Part of a small language model's weights: MLP 2048 ReLU, vocabulary 8192.
Each number is 50 + 15 x the weight over the matrix's rms, rounded and kept within 0 to 99. Layers, rows and columns count from 0.

# v: layer 2 attention value, 512x512, rms 0.0308, rows 461-511, columns 256-319
# o: layer 2 attention output (transposed), 512x512, rms 0.0258, rows 461-511, columns 256-319
# up: layer 2 MLP up, 2048x512, rms 0.0277, rows 0-1, columns 256-319
# down: layer 2 MLP down (transposed), 2048x512, rms 0.0268, rows 0, columns 256-319
v461:52 37 73 58 52 49 43 57 30 41 60 17 50 49 55 64 06 58 58 61 12 48 49 61 67 37 59 66 66 76 55 22 47 62 63 30 47 14 74 48 69 97 38 65 59 49 46 45 42 45 36 54 54 68 52 55 52 62 71 48 78 54 41 48
o461:42 60 45 31 45 52 56 31 54 31 47 56 21 59 26 44 77 28 38 57 63 49 41 54 42 41 41 64 57 26 55 67 39 23 54 64 34 66 36 44 47 15 43 67 56 44 51 16 54 41 52 46 35 23 36 44 62 58 63 55 46 72 46 62
v462:31 29 51 41 50 00 48 41 22 61 83 44 52 35 55 99 46 55 61 69 76 62 69 67 46 42 35 74 97 53 53 35 40 62 77 80 37 24 82 51 29 58 54 42 50 49 54 49 58 37 63 40 65 83 59 61 75 46 37 28 49 60 70 20
o462:16 64 40 66 59 79 39 40 54 30 42 69 59 55 46 35 23 35 49 48 43 32 30 55 55 33 23 03 66 45 41 62 37 44 53 74 52 30 45 61 95 51 48 55 59 50 45 33 36 46 58 41 49 66 48 74 60 48 64 46 46 46 45 75
v463:46 59 39 38 51 30 48 50 56 64 46 81 53 74 27 40 90 76 51 55 67 60 54 46 62 48 47 45 51 47 58 60 51 43 61 81 42 67 66 55 29 29 58 27 46 50 76 66 65 45 68 32 63 66 55 56 52 28 13 48 50 55 25 54
o463:40 53 45 75 52 41 31 58 79 34 61 61 68 66 84 59 10 21 50 44 46 53 45 49 72 44 43 40 39 68 61 32 53 67 40 46 75 30 63 52 62 64 65 38 42 42 31 64 40 55 59 69 53 84 52 43 30 34 37 33 54 34 64 39
v464:57 75 24 37 52 62 55 53 44 82 38 63 45 27 30 55 78 49 53 19 24 34 54 55 49 52 71 47 55 40 43 61 51 78 40 48 67 55 36 47 61 17 49 51 44 52 49 50 57 50 46 63 65 38 47 44 51 16 71 53 67 47 73 48
o464:64 45 54 44 50 46 51 41 45 19 74 62 43 49 63 67 45 59 89 38 64 84 65 59 50 57 76 25 66 38 36 26 55 48 57 63 08 45 61 31 28 76 45 58 53 39 43 67 29 31 57 33 35 54 67 52 17 34 75 70 60 84 60 40
v465:69 57 39 64 52 75 37 94 14 32 48 50 59 42 47 65 18 39 55 60 25 48 53 83 35 50 25 40 50 28 61 35 49 54 51 31 20 44 23 45 60 60 70 49 69 48 30 33 07 39 31 48 43 37 49 44 51 81 70 55 12 50 56 80
o465:57 13 58 31 48 60 50 20 67 82 50 27 24 72 40 39 75 99 56 56 66 58 67 55 66 48 48 50 62 56 40 73 42 50 78 46 80 45 44 38 32 34 37 66 57 69 88 32 69 33 29 43 46 30 70 55 69 60 50 71 38 67 58 00
v466:37 80 40 42 51 78 65 99 24 73 33 92 59 46 23 59 64 44 50 36 00 55 44 66 31 50 54 56 29 54 54 57 54 29 43 23 26 39 32 51 28 55 79 67 66 49 54 52 72 25 07 90 53 30 52 52 67 79 32 68 49 29 99 63
o466:71 05 56 12 53 56 55 51 69 24 65 36 41 36 68 45 19 51 57 51 72 43 72 58 71 55 66 29 48 46 60 80 45 30 37 87 51 32 65 42 60 73 19 81 38 54 31 46 55 67 29 01 43 56 72 21 38 45 56 77 47 86 04 00
v467:60 25 60 48 56 57 51 46 59 52 24 57 47 54 21 62 38 34 48 34 22 42 56 58 25 51 75 59 45 79 51 99 62 55 43 42 68 63 53 46 58 53 57 50 67 53 45 36 49 69 41 92 39 45 53 55 56 27 58 42 46 34 66 44
o467:30 86 64 48 53 52 55 42 47 34 55 80 72 44 53 30 43 35 61 55 40 46 61 59 54 53 62 45 41 47 71 00 47 46 40 76 00 62 44 35 28 67 41 41 40 50 42 43 50 75 55 01 51 67 44 31 52 53 87 63 55 71 53 43
v468:36 40 69 49 51 76 50 96 39 83 61 76 43 55 25 17 53 74 59 03 00 37 37 33 59 63 39 32 65 37 63 55 53 23 55 61 24 43 38 55 51 69 64 27 39 53 59 60 38 39 78 63 38 48 43 57 48 12 53 76 82 42 92 49
o468:53 49 58 36 51 25 37 36 65 20 53 42 50 25 56 80 52 42 69 55 58 32 82 44 29 65 71 51 62 54 52 55 34 66 54 22 59 68 59 49 62 41 30 64 39 46 48 63 31 43 92 50 66 63 49 54 39 50 48 58 58 64 06 66
v469:67 48 38 56 48 52 63 68 30 77 21 72 54 60 12 34 99 48 55 46 24 58 35 42 08 46 60 53 11 79 52 49 62 66 37 55 44 00 72 46 78 66 83 66 69 48 39 57 08 45 24 51 52 77 53 63 87 39 08 56 26 53 39 52
o469:57 50 84 36 49 68 31 62 50 38 84 35 43 41 69 64 00 78 31 55 62 59 69 52 99 41 75 68 49 43 41 28 51 37 71 58 44 62 53 43 53 23 63 70 56 48 42 61 45 49 28 69 26 31 73 01 38 50 29 29 50 75 50 29
v470:58 44 55 59 49 30 55 41 73 27 35 66 59 60 46 67 56 45 40 49 50 43 51 52 15 49 79 68 18 56 57 80 53 49 32 37 68 21 97 53 57 42 33 58 58 50 61 42 29 41 20 53 41 32 49 43 56 26 51 55 24 36 45 62
o470:62 72 54 47 40 34 59 49 16 59 36 77 59 46 42 20 15 23 41 51 43 55 45 59 97 50 42 51 22 40 54 14 35 13 59 61 00 72 45 36 44 62 57 61 45 53 16 58 71 75 34 35 48 33 52 62 57 68 79 67 50 90 72 28
v471:41 28 31 52 50 64 46 85 73 61 60 59 44 36 17 86 29 56 39 24 15 58 98 66 96 48 38 52 63 52 42 62 45 42 40 28 18 14 99 45 56 67 10 63 52 49 19 67 30 31 53 53 15 49 54 46 45 26 96 38 43 37 99 65
o471:50 74 47 39 63 46 53 05 73 46 24 49 44 42 47 26 63 44 56 72 72 47 35 40 06 33 16 23 57 68 52 75 52 30 14 54 62 57 27 63 09 52 33 62 23 45 27 46 40 50 58 56 89 32 68 44 63 60 68 57 61 73 41 00
v472:78 53 48 65 48 19 50 31 40 66 40 21 52 48 52 38 52 52 45 62 49 50 47 48 36 42 34 50 45 85 49 29 49 86 49 00 55 26 62 49 44 81 31 72 62 48 54 44 44 46 43 32 72 54 50 49 79 80 62 54 42 48 24 67
o472:39 52 42 24 35 43 44 64 45 45 51 52 36 51 61 43 50 38 33 54 46 70 38 51 73 57 58 43 50 35 52 74 61 25 45 62 23 65 49 43 55 29 49 48 56 44 49 34 69 55 44 57 28 24 55 10 64 50 46 61 51 56 62 21
v473:54 46 71 52 48 42 72 46 05 62 36 61 40 73 12 28 94 56 45 52 69 51 33 29 47 60 17 21 50 46 63 48 53 42 49 98 66 47 00 53 36 41 39 32 99 50 13 63 44 35 67 00 07 95 40 31 95 01 44 68 33 40 95 26
o473:50 80 40 62 49 46 39 60 64 33 52 31 63 20 84 82 24 62 36 43 31 43 72 39 66 71 79 72 48 62 68 25 38 58 64 29 66 82 80 68 56 49 67 35 52 51 58 64 47 54 58 99 80 59 56 45 30 55 30 35 36 58 10 48
v474:00 35 64 62 46 99 70 85 22 41 60 70 38 22 55 63 12 56 47 73 24 56 80 65 88 50 32 42 61 59 56 50 50 16 67 11 50 62 36 54 57 64 51 61 48 53 58 44 39 46 55 99 42 21 49 63 39 28 77 74 51 28 91 65
o474:80 46 54 28 55 45 37 39 88 45 42 30 71 43 42 38 82 05 27 40 41 33 52 45 00 51 46 69 57 58 52 74 48 59 19 78 58 38 52 66 31 56 46 48 49 57 61 46 31 74 70 21 65 59 44 28 50 38 45 58 47 39 24 23
v475:41 02 96 42 45 57 66 33 08 30 43 16 45 71 50 73 33 63 34 50 57 47 52 57 62 43 28 29 42 77 52 57 56 35 66 57 40 78 50 52 73 52 42 52 47 54 39 34 30 47 52 23 58 84 52 61 43 57 53 13 43 32 32 53
o475:26 78 49 55 43 53 47 65 65 56 46 58 43 34 59 33 78 23 21 64 38 40 43 55 38 40 35 81 52 54 60 27 53 49 36 52 58 55 35 56 49 35 60 35 40 53 77 46 75 54 31 64 39 49 45 07 75 57 43 67 53 31 52 25
v476:50 40 53 42 55 62 52 25 65 04 29 33 55 47 76 80 40 41 45 49 90 47 74 32 47 54 42 55 55 15 50 65 56 30 42 42 68 96 39 51 53 60 00 48 58 51 47 65 66 76 77 60 24 08 49 36 48 29 84 71 44 44 41 47
o476:50 51 26 61 46 46 61 49 41 68 26 45 48 50 23 38 87 37 46 36 38 46 27 52 19 60 41 59 50 42 62 53 52 48 35 47 55 40 50 62 28 85 73 28 41 46 26 34 63 59 64 70 69 58 41 74 54 62 71 65 51 29 81 42
v477:70 71 52 65 50 37 68 53 61 54 36 49 54 48 55 64 59 62 61 74 48 47 48 49 31 44 57 67 57 66 67 21 49 69 55 23 49 09 73 52 30 75 54 58 70 55 53 34 57 17 29 60 70 56 47 50 60 81 28 60 89 56 67 37
o477:43 32 25 08 55 41 60 51 39 45 49 50 27 59 52 50 27 25 44 51 56 61 33 54 92 54 27 45 51 37 48 99 35 18 54 73 48 47 40 47 79 45 62 54 54 49 41 40 55 46 59 53 36 34 33 16 70 58 43 41 51 52 28 56
v478:85 53 80 52 51 76 23 19 74 62 59 50 47 64 24 61 78 39 52 64 57 36 63 50 62 57 69 39 70 38 47 38 59 92 49 31 69 48 61 47 60 57 65 32 41 48 70 33 53 57 52 29 48 56 52 53 54 35 80 69 46 43 72 30
o478:27 54 29 42 66 25 55 53 44 20 27 71 59 45 42 43 28 60 71 52 51 44 48 36 43 74 47 44 49 60 42 38 38 37 79 37 25 61 66 40 50 57 52 47 35 51 71 50 38 51 52 58 70 55 43 43 36 37 56 33 38 58 32 77
v479:29 45 48 41 52 55 66 53 72 21 67 60 56 41 64 64 24 39 48 49 48 44 48 52 28 45 70 45 08 39 44 56 51 39 54 17 14 02 92 51 64 48 61 73 16 52 41 23 40 64 19 86 21 67 44 50 49 67 46 33 59 58 80 53
o479:66 60 73 42 58 51 62 36 06 85 40 38 30 39 32 27 51 42 40 55 46 52 74 60 74 45 35 82 33 47 51 46 44 24 60 63 52 61 36 55 31 43 50 54 62 58 36 69 56 52 28 18 50 23 57 41 59 55 50 42 62 46 43 39
v480:59 37 45 46 50 34 34 47 41 38 37 65 43 51 48 99 57 44 48 54 75 59 50 88 21 49 47 49 50 71 54 79 50 36 49 53 46 49 40 57 14 19 57 39 50 49 59 35 68 14 29 50 83 55 53 43 52 54 36 21 36 33 44 57
o480:26 73 48 36 54 65 38 54 57 73 61 72 60 55 81 13 12 41 53 51 33 68 33 66 92 42 14 42 47 60 59 27 44 61 40 68 29 43 43 56 70 74 54 37 55 62 59 55 49 48 25 13 29 49 55 49 72 55 60 79 58 62 64 14
v481:28 59 78 65 44 99 62 61 37 83 63 66 40 53 15 42 70 96 60 50 04 49 36 66 91 46 36 37 56 66 48 26 51 38 52 21 36 22 44 52 66 60 70 55 49 48 48 48 46 50 54 37 73 78 51 59 53 26 57 77 52 58 51 77
o481:87 46 58 11 53 14 33 20 83 19 62 42 48 37 51 68 39 16 35 51 49 57 52 41 22 47 37 99 44 56 63 61 50 39 63 33 64 64 76 68 36 13 61 49 66 54 74 33 11 40 67 77 26 22 43 01 19 26 14 19 36 66 26 40
v482:46 18 73 55 48 39 69 46 23 78 53 66 52 80 11 80 73 70 46 60 24 55 39 51 66 49 47 43 54 58 47 43 54 46 57 58 27 56 70 53 66 33 44 45 62 50 34 40 26 43 37 00 41 87 55 67 80 29 51 59 52 50 53 37
o482:25 76 56 77 48 61 49 55 67 07 67 56 22 23 74 39 41 50 42 71 66 54 69 48 56 44 39 74 52 56 36 16 35 26 77 49 70 39 55 53 48 36 61 64 29 54 61 65 36 36 32 66 41 55 55 21 45 39 49 58 43 45 51 35
v483:30 81 39 41 51 21 59 78 72 45 53 67 56 49 63 52 63 57 45 47 51 50 34 42 48 47 64 40 19 51 37 41 46 67 43 26 48 18 70 52 47 52 36 74 53 50 53 66 61 41 24 37 41 40 49 27 49 41 67 52 43 43 65 72
o483:95 32 33 33 36 39 69 52 30 56 39 43 42 46 45 49 20 16 26 49 60 56 40 58 72 68 48 44 38 30 52 78 36 20 27 60 43 58 51 35 42 40 29 54 58 54 09 62 73 54 39 67 56 32 66 78 41 57 58 57 55 89 28 14
v484:55 49 69 54 50 66 27 75 51 48 65 42 49 51 32 44 63 92 57 55 52 63 45 39 67 50 43 38 53 74 44 32 56 69 60 38 43 61 57 50 36 71 63 60 52 54 46 44 12 44 66 02 63 69 48 37 54 26 60 62 41 30 27 70
o484:63 29 57 45 49 24 20 42 71 27 73 47 56 50 69 85 38 21 44 42 37 56 51 50 31 61 55 73 47 45 44 63 37 51 62 29 77 62 57 37 73 07 56 41 67 44 52 68 54 30 57 88 63 44 52 55 55 53 41 40 52 68 45 41
v485:69 69 42 37 51 53 27 64 37 43 44 68 41 62 29 54 32 50 51 35 57 50 62 48 41 56 41 28 63 41 62 60 55 59 52 66 41 86 65 55 38 24 44 21 60 47 49 50 29 36 76 33 35 30 53 43 47 32 39 46 75 47 46 28
o485:30 50 49 79 52 38 39 45 46 50 60 51 64 56 69 57 62 70 61 44 60 51 74 47 66 56 60 38 63 64 55 38 48 74 56 47 55 41 46 37 48 79 68 28 41 49 47 79 59 58 70 38 84 81 52 48 36 42 60 52 51 55 68 64
v486:69 41 27 53 51 04 53 79 57 78 47 10 55 54 49 39 51 75 62 38 59 60 51 40 68 49 37 58 74 84 55 48 49 80 37 53 72 35 63 46 61 87 54 54 44 43 47 67 37 38 61 35 29 42 49 55 61 17 65 46 48 43 05 47
o486:49 34 66 69 37 45 39 40 74 12 64 67 52 45 47 62 59 56 71 54 59 61 43 62 48 46 57 54 59 49 32 16 59 35 67 39 41 63 54 36 39 18 34 85 57 49 32 22 43 16 58 85 47 50 52 52 34 61 47 33 49 78 90 82
v487:82 48 65 54 49 32 00 27 62 46 53 05 49 54 65 61 48 49 48 51 93 56 82 63 36 57 61 68 73 69 38 83 54 60 45 49 56 50 42 52 47 54 62 37 38 46 55 50 26 59 66 46 53 24 53 58 59 35 62 37 20 28 16 59
o487:23 62 58 42 52 27 49 56 62 59 34 89 80 61 54 33 47 74 59 44 26 34 33 50 55 73 33 37 50 65 41 01 61 68 60 30 22 75 59 46 34 31 33 39 47 49 56 27 60 56 56 54 53 49 37 64 71 68 67 31 43 56 76 73
v488:63 64 75 47 50 63 51 63 19 83 44 65 51 58 52 13 68 37 44 39 29 63 46 48 67 49 42 42 52 66 43 45 45 41 48 56 33 53 29 54 66 67 78 60 38 54 89 49 99 44 46 57 99 33 47 73 36 98 24 60 53 38 52 67
o488:53 11 27 19 44 43 56 70 83 26 49 41 34 45 68 49 42 50 49 66 69 35 34 44 41 67 47 41 58 44 44 81 66 44 23 46 61 37 60 48 59 45 25 72 36 37 59 31 54 48 50 56 12 52 52 18 58 50 30 61 49 46 12 43
v489:46 16 41 82 52 46 09 71 29 58 70 35 43 22 58 34 24 69 57 68 62 57 43 71 48 48 44 46 76 59 60 72 43 80 56 62 48 21 47 49 91 56 99 39 38 48 35 47 29 72 70 67 76 58 53 64 41 31 55 54 26 54 18 86
o489:56 69 48 31 44 36 36 20 59 56 31 55 68 77 28 40 50 59 68 45 61 48 53 47 71 49 40 55 57 41 33 32 71 44 53 27 25 61 54 46 25 21 33 37 61 62 64 18 48 29 63 69 18 29 58 34 54 48 42 49 48 51 91 54
v490:82 41 63 51 51 49 39 43 32 76 22 31 53 59 53 27 38 70 51 62 33 53 50 52 53 56 37 43 55 68 49 74 50 60 50 51 34 60 66 50 61 70 57 60 66 49 63 43 57 57 56 57 68 20 51 60 43 55 33 50 57 38 04 61
o490:29 57 33 32 39 32 48 42 72 25 62 60 34 67 67 39 73 53 56 55 72 58 51 52 67 70 29 52 63 39 63 28 65 38 23 46 34 45 38 43 29 48 50 49 35 34 69 11 69 37 68 54 27 54 31 10 49 59 62 58 50 55 74 39
v491:28 55 53 37 47 48 50 67 30 75 21 49 43 70 31 45 65 65 42 29 67 52 43 49 80 53 46 34 65 73 44 65 54 49 36 70 83 89 57 49 65 44 47 35 59 53 75 63 83 50 56 11 42 48 54 68 59 21 28 55 68 43 39 61
o491:41 47 39 85 52 35 34 72 77 09 60 51 81 42 84 49 51 25 56 50 45 50 68 41 27 57 77 41 40 53 56 17 51 46 33 44 32 49 63 64 39 74 54 58 26 42 34 59 53 71 73 71 70 83 62 20 26 38 57 68 37 59 53 33
v492:55 99 60 52 54 23 53 52 55 63 56 76 54 43 19 27 96 56 45 63 60 54 58 13 30 49 73 51 58 38 57 29 54 65 66 44 79 12 70 52 40 43 32 39 61 52 55 69 65 57 64 29 51 38 51 39 74 00 43 89 58 71 63 35
o492:70 53 28 42 35 25 51 61 38 29 53 57 59 43 66 79 00 26 33 42 57 64 63 46 69 74 65 45 49 37 47 73 43 37 47 37 41 59 77 47 53 42 63 50 54 35 23 82 37 52 79 87 58 57 53 60 20 33 38 22 47 56 20 76
v493:44 34 41 59 52 82 20 42 31 60 42 35 47 84 40 31 15 27 47 26 02 34 55 52 76 61 37 43 42 29 37 49 53 44 46 48 76 46 58 48 99 47 63 43 59 50 51 49 61 65 65 43 14 00 49 61 46 62 99 72 33 31 52 66
o493:58 69 56 44 47 35 54 47 49 36 30 41 47 37 18 40 99 87 70 64 65 42 85 33 02 68 90 39 37 44 58 53 64 39 44 26 00 60 36 57 02 68 36 52 33 66 64 38 58 73 68 42 60 45 68 29 32 53 72 73 44 82 52 39
v494:46 61 15 58 47 32 32 50 63 66 55 63 52 67 47 38 55 25 57 11 29 43 53 71 54 52 55 46 41 51 52 53 48 43 30 56 42 27 75 53 65 62 43 41 32 50 51 47 57 59 36 50 43 42 51 53 53 80 51 38 51 50 66 54
o494:38 48 70 39 55 41 57 31 27 58 47 55 53 35 25 40 47 74 75 57 51 46 83 48 48 68 63 30 46 58 59 56 54 48 68 34 16 72 41 45 60 45 30 59 33 67 49 38 60 44 53 34 64 50 60 54 38 57 61 68 53 83 44 66
v495:78 57 38 54 50 22 47 38 53 34 32 17 47 47 69 50 35 48 46 83 59 54 53 55 18 42 47 49 57 79 46 58 46 79 48 08 51 29 67 43 25 63 31 59 67 52 50 42 31 47 51 60 70 34 56 42 49 72 62 27 45 44 25 62
o495:37 67 38 32 41 40 58 52 38 75 40 66 49 81 53 28 47 36 34 57 50 61 31 67 98 49 27 39 51 40 64 52 54 37 26 69 24 55 31 49 50 33 57 30 53 48 47 36 80 70 46 40 43 41 37 24 78 58 56 69 56 52 78 25
v496:39 59 63 39 49 48 90 24 66 73 48 38 41 59 60 39 73 47 39 57 36 39 51 46 77 47 41 63 61 64 59 47 46 28 24 35 79 95 00 53 22 44 13 54 63 51 54 55 99 52 52 43 72 70 47 77 55 56 44 50 75 63 48 28
o496:57 47 50 55 52 63 57 88 74 32 77 54 58 30 60 52 75 38 56 61 36 61 25 62 00 47 50 65 43 77 67 36 69 71 49 69 55 34 64 73 54 67 60 51 39 40 47 47 02 54 36 32 40 57 21 33 43 46 21 58 43 16 56 78
v497:99 89 48 34 58 59 29 63 83 72 05 80 52 41 55 39 76 69 56 49 89 62 27 38 00 52 77 45 46 60 50 87 53 79 24 65 41 54 49 54 29 42 97 38 59 46 61 50 55 52 65 76 80 10 48 41 19 32 20 63 48 48 00 69
o497:38 26 24 47 52 24 42 59 44 39 67 70 62 70 73 58 18 60 63 32 57 56 54 50 99 67 28 53 57 40 48 30 66 47 42 40 63 38 61 28 43 77 54 28 50 36 34 55 68 40 68 77 39 61 54 44 31 51 60 36 57 59 86 48
v498:43 76 62 75 48 98 42 77 52 54 56 52 53 70 50 62 23 25 48 52 55 52 26 46 64 48 24 39 42 41 36 00 55 70 30 33 01 44 91 51 54 70 79 71 59 49 42 38 16 54 28 45 31 30 52 47 66 99 30 48 16 46 47 41
o498:66 00 44 23 48 46 66 35 21 61 21 09 36 16 09 46 60 92 20 70 56 33 48 26 66 56 35 70 35 53 59 99 50 27 57 35 88 53 42 50 62 31 38 59 60 68 63 44 84 50 38 82 38 29 73 13 28 47 19 35 32 56 29 34
v499:81 24 27 58 53 08 36 66 64 39 36 68 41 25 38 53 21 61 49 99 95 61 54 59 00 44 64 42 71 61 62 94 51 88 73 71 31 28 49 54 07 16 83 35 73 48 05 51 19 48 52 80 39 73 55 31 68 20 37 48 38 40 70 36
o499:30 99 50 51 56 66 39 24 30 75 44 52 78 72 70 41 12 51 56 45 46 59 69 51 99 47 32 42 61 53 58 23 52 58 42 69 39 56 69 40 47 67 48 15 54 45 63 39 57 52 44 42 52 60 37 64 60 37 55 32 42 41 63 50
v500:35 37 38 29 44 42 52 18 25 50 32 34 50 44 68 48 31 26 49 28 51 28 40 32 52 54 69 55 53 67 65 60 51 35 40 49 83 74 63 51 65 59 03 38 58 47 59 54 85 65 59 69 15 38 41 60 64 49 38 53 89 51 35 01
o500:35 69 57 75 45 65 49 58 22 42 61 51 42 25 24 38 92 51 60 56 47 60 63 57 35 38 71 62 44 42 57 15 51 47 53 58 15 45 33 58 42 79 73 67 31 41 23 60 39 54 66 32 66 68 45 29 35 51 67 61 47 43 76 95
v501:47 33 97 66 45 32 43 66 00 76 56 40 44 19 39 53 70 53 63 45 40 43 26 58 30 43 64 61 69 65 47 69 49 70 67 67 48 19 21 48 65 51 89 47 55 48 40 44 00 49 47 35 82 81 48 55 72 00 37 43 38 35 59 48
o501:47 78 49 42 45 61 44 41 45 11 50 61 65 45 55 71 17 37 63 48 45 38 59 50 74 55 63 47 63 26 33 00 47 51 59 51 24 66 61 30 59 15 26 69 66 43 61 53 57 37 51 63 20 44 61 70 59 51 56 88 45 62 37 60
v502:59 21 66 54 56 30 31 45 31 39 39 82 51 30 37 83 79 58 62 79 66 58 70 84 37 51 71 55 64 56 46 97 51 38 53 84 58 36 14 41 51 25 91 48 58 50 44 51 77 49 33 63 61 55 54 61 82 06 68 58 00 33 71 75
o502:57 74 34 35 58 57 40 31 89 38 53 65 72 61 66 21 07 43 64 42 51 51 24 55 69 58 19 40 57 46 44 04 50 41 58 63 26 46 84 55 17 65 32 40 51 43 55 17 29 48 19 32 20 47 46 76 54 49 70 51 40 67 47 26
v503:59 21 69 41 51 17 39 19 61 53 69 19 48 53 74 56 26 61 50 31 87 50 56 31 54 41 50 63 91 81 52 39 47 81 55 59 61 77 78 53 34 60 17 32 31 55 57 39 54 58 86 46 73 73 55 54 29 55 27 20 99 66 26 04
o503:00 75 38 83 48 63 53 61 35 29 49 83 46 53 57 60 77 15 64 59 41 49 34 58 40 15 30 38 72 36 28 43 56 57 36 61 58 35 29 41 94 43 70 55 44 39 46 60 39 35 77 43 54 72 18 52 65 49 65 58 66 06 68 99
v504:40 32 42 52 53 79 73 34 67 02 62 30 48 45 70 66 11 45 34 78 38 36 72 70 73 39 45 39 26 59 52 67 54 50 43 00 76 60 60 47 58 61 42 75 59 52 45 43 41 68 27 67 30 50 47 54 13 74 73 45 22 50 29 83
o504:70 53 54 56 46 50 61 39 43 83 40 42 48 89 31 19 85 33 30 64 37 67 37 62 30 34 43 83 37 51 62 39 58 35 35 87 36 41 35 52 08 41 63 41 52 52 59 28 68 65 23 30 57 17 44 29 75 54 53 54 44 49 79 07
v505:51 73 68 52 49 72 47 78 36 38 63 58 46 30 50 52 43 61 59 86 72 55 51 55 51 56 38 48 82 74 58 36 37 51 63 53 56 81 00 51 00 52 67 52 75 47 44 41 66 44 61 61 89 43 50 49 32 51 58 85 47 50 82 58
o505:50 18 32 41 59 52 48 51 82 39 52 33 50 74 68 59 57 31 56 44 41 51 35 51 33 49 52 40 68 42 53 99 50 76 45 62 77 26 79 56 66 59 32 32 59 47 60 40 43 45 58 52 37 54 39 72 62 41 45 51 42 48 20 42
v506:57 48 78 51 49 93 44 69 36 47 42 68 49 50 36 81 50 64 38 42 38 42 47 49 24 48 64 51 33 23 58 43 57 59 37 17 53 00 38 57 44 73 54 52 51 46 54 54 57 36 33 78 31 39 43 28 59 47 69 94 61 40 94 66
o506:73 50 21 10 53 22 55 38 45 51 42 57 41 29 39 44 19 25 43 50 55 36 64 48 68 70 44 71 40 43 53 78 28 17 53 40 47 79 56 58 58 67 72 42 58 57 42 53 45 68 57 49 75 28 46 40 44 62 57 49 55 62 04 32
v507:76 69 56 57 46 42 35 35 39 99 47 30 47 51 47 64 41 70 64 60 45 46 51 48 56 51 49 58 92 64 52 24 45 78 42 47 67 32 47 50 35 74 45 42 74 53 51 48 87 37 56 41 54 49 53 58 58 65 62 87 76 59 49 32
o507:30 47 31 26 44 38 51 65 61 03 54 78 55 33 50 45 54 64 72 46 70 44 56 52 45 58 52 36 66 49 50 82 57 26 61 41 15 47 65 52 66 54 46 67 39 45 61 16 36 51 61 49 46 51 40 31 26 46 52 57 32 54 47 83
v508:61 19 78 54 49 11 75 15 57 42 62 70 52 65 58 19 38 45 57 75 58 63 29 29 61 41 09 50 45 44 48 15 50 56 45 66 36 24 43 54 13 41 36 48 62 51 46 55 73 31 41 74 57 79 46 48 57 96 59 35 36 56 55 38
o508:58 71 26 41 47 69 61 59 32 78 38 18 45 32 49 57 57 57 35 57 46 41 29 36 42 43 25 50 41 77 71 99 57 46 40 36 74 63 49 79 92 50 68 32 72 49 78 46 42 72 47 56 39 35 33 55 63 59 01 36 40 23 15 82
v509:56 07 37 56 49 32 24 65 21 43 60 20 51 15 55 91 31 51 55 69 70 58 52 74 27 47 48 64 76 73 52 60 50 74 84 51 38 48 42 43 64 70 83 41 42 50 29 40 19 55 58 37 53 90 50 44 62 55 63 30 40 54 44 59
o509:00 56 62 47 64 74 40 32 63 49 48 60 53 76 45 45 51 55 67 51 42 44 50 52 59 21 51 28 60 38 48 35 54 52 59 59 41 49 45 43 64 30 27 51 46 60 85 05 64 36 38 37 50 54 64 57 74 42 69 60 44 53 61 34
v510:80 61 26 56 48 27 55 29 76 62 18 65 48 44 11 41 98 56 52 54 75 50 47 38 27 48 79 76 55 74 56 49 48 85 40 49 99 26 81 51 47 53 48 44 72 44 53 71 48 52 53 33 47 53 54 42 73 33 33 64 46 60 44 47
o510:36 60 34 43 59 43 39 66 28 36 53 68 76 61 64 55 00 43 52 49 56 58 49 43 99 54 63 23 43 43 46 56 51 38 49 52 10 67 62 47 72 55 85 51 38 44 36 71 55 57 58 74 62 45 59 36 26 42 54 24 46 64 75 55
v511:32 52 70 61 45 98 16 66 56 97 95 64 37 60 48 46 17 51 53 38 00 36 32 65 92 50 57 32 61 33 39 34 52 35 69 36 12 31 87 46 85 17 63 31 26 51 42 38 03 38 62 42 80 54 48 59 11 39 73 51 77 49 50 51
o511:53 70 65 38 58 46 53 35 40 24 37 42 47 39 32 53 90 72 74 63 70 35 83 40 12 54 40 56 64 50 46 52 47 61 57 30 52 29 38 36 30 33 19 62 47 53 64 62 27 50 72 32 41 52 57 50 28 33 42 54 52 50 42 72
up0:56 24 47 54 49 44 56 25 63 49 34 59 53 63 34 46 38 38 50 62 52 38 14 43 43 77 58 68 12 57 66 58 50 49 64 39 24 51 49 52 76 00 38 51 73 49 54 46 61 73 37 61 37 35 57 48 52 71 47 42 69 51 39 48
down0:49 61 35 51 76 77 32 69 61 62 86 44 44 41 73 50 62 36 63 31 22 69 36 58 34 20 25 23 53 59 48 51 48 53 19 67 39 49 40 43 48 28 38 57 50 59 56 14 75 80 25 39 47 67 37 52 36 40 36 43 86 59 50 57
up1:27 54 25 39 34 57 62 50 30 55 43 00 61 47 84 50 62 58 54 11 48 06 43 00 44 57 54 93 38 99 52 58 36 04 42 90 60 58 00 51 42 44 59 69 30 36 55 44 22 56 99 35 33 79 53 04 33 29 71 47 65 27 71 34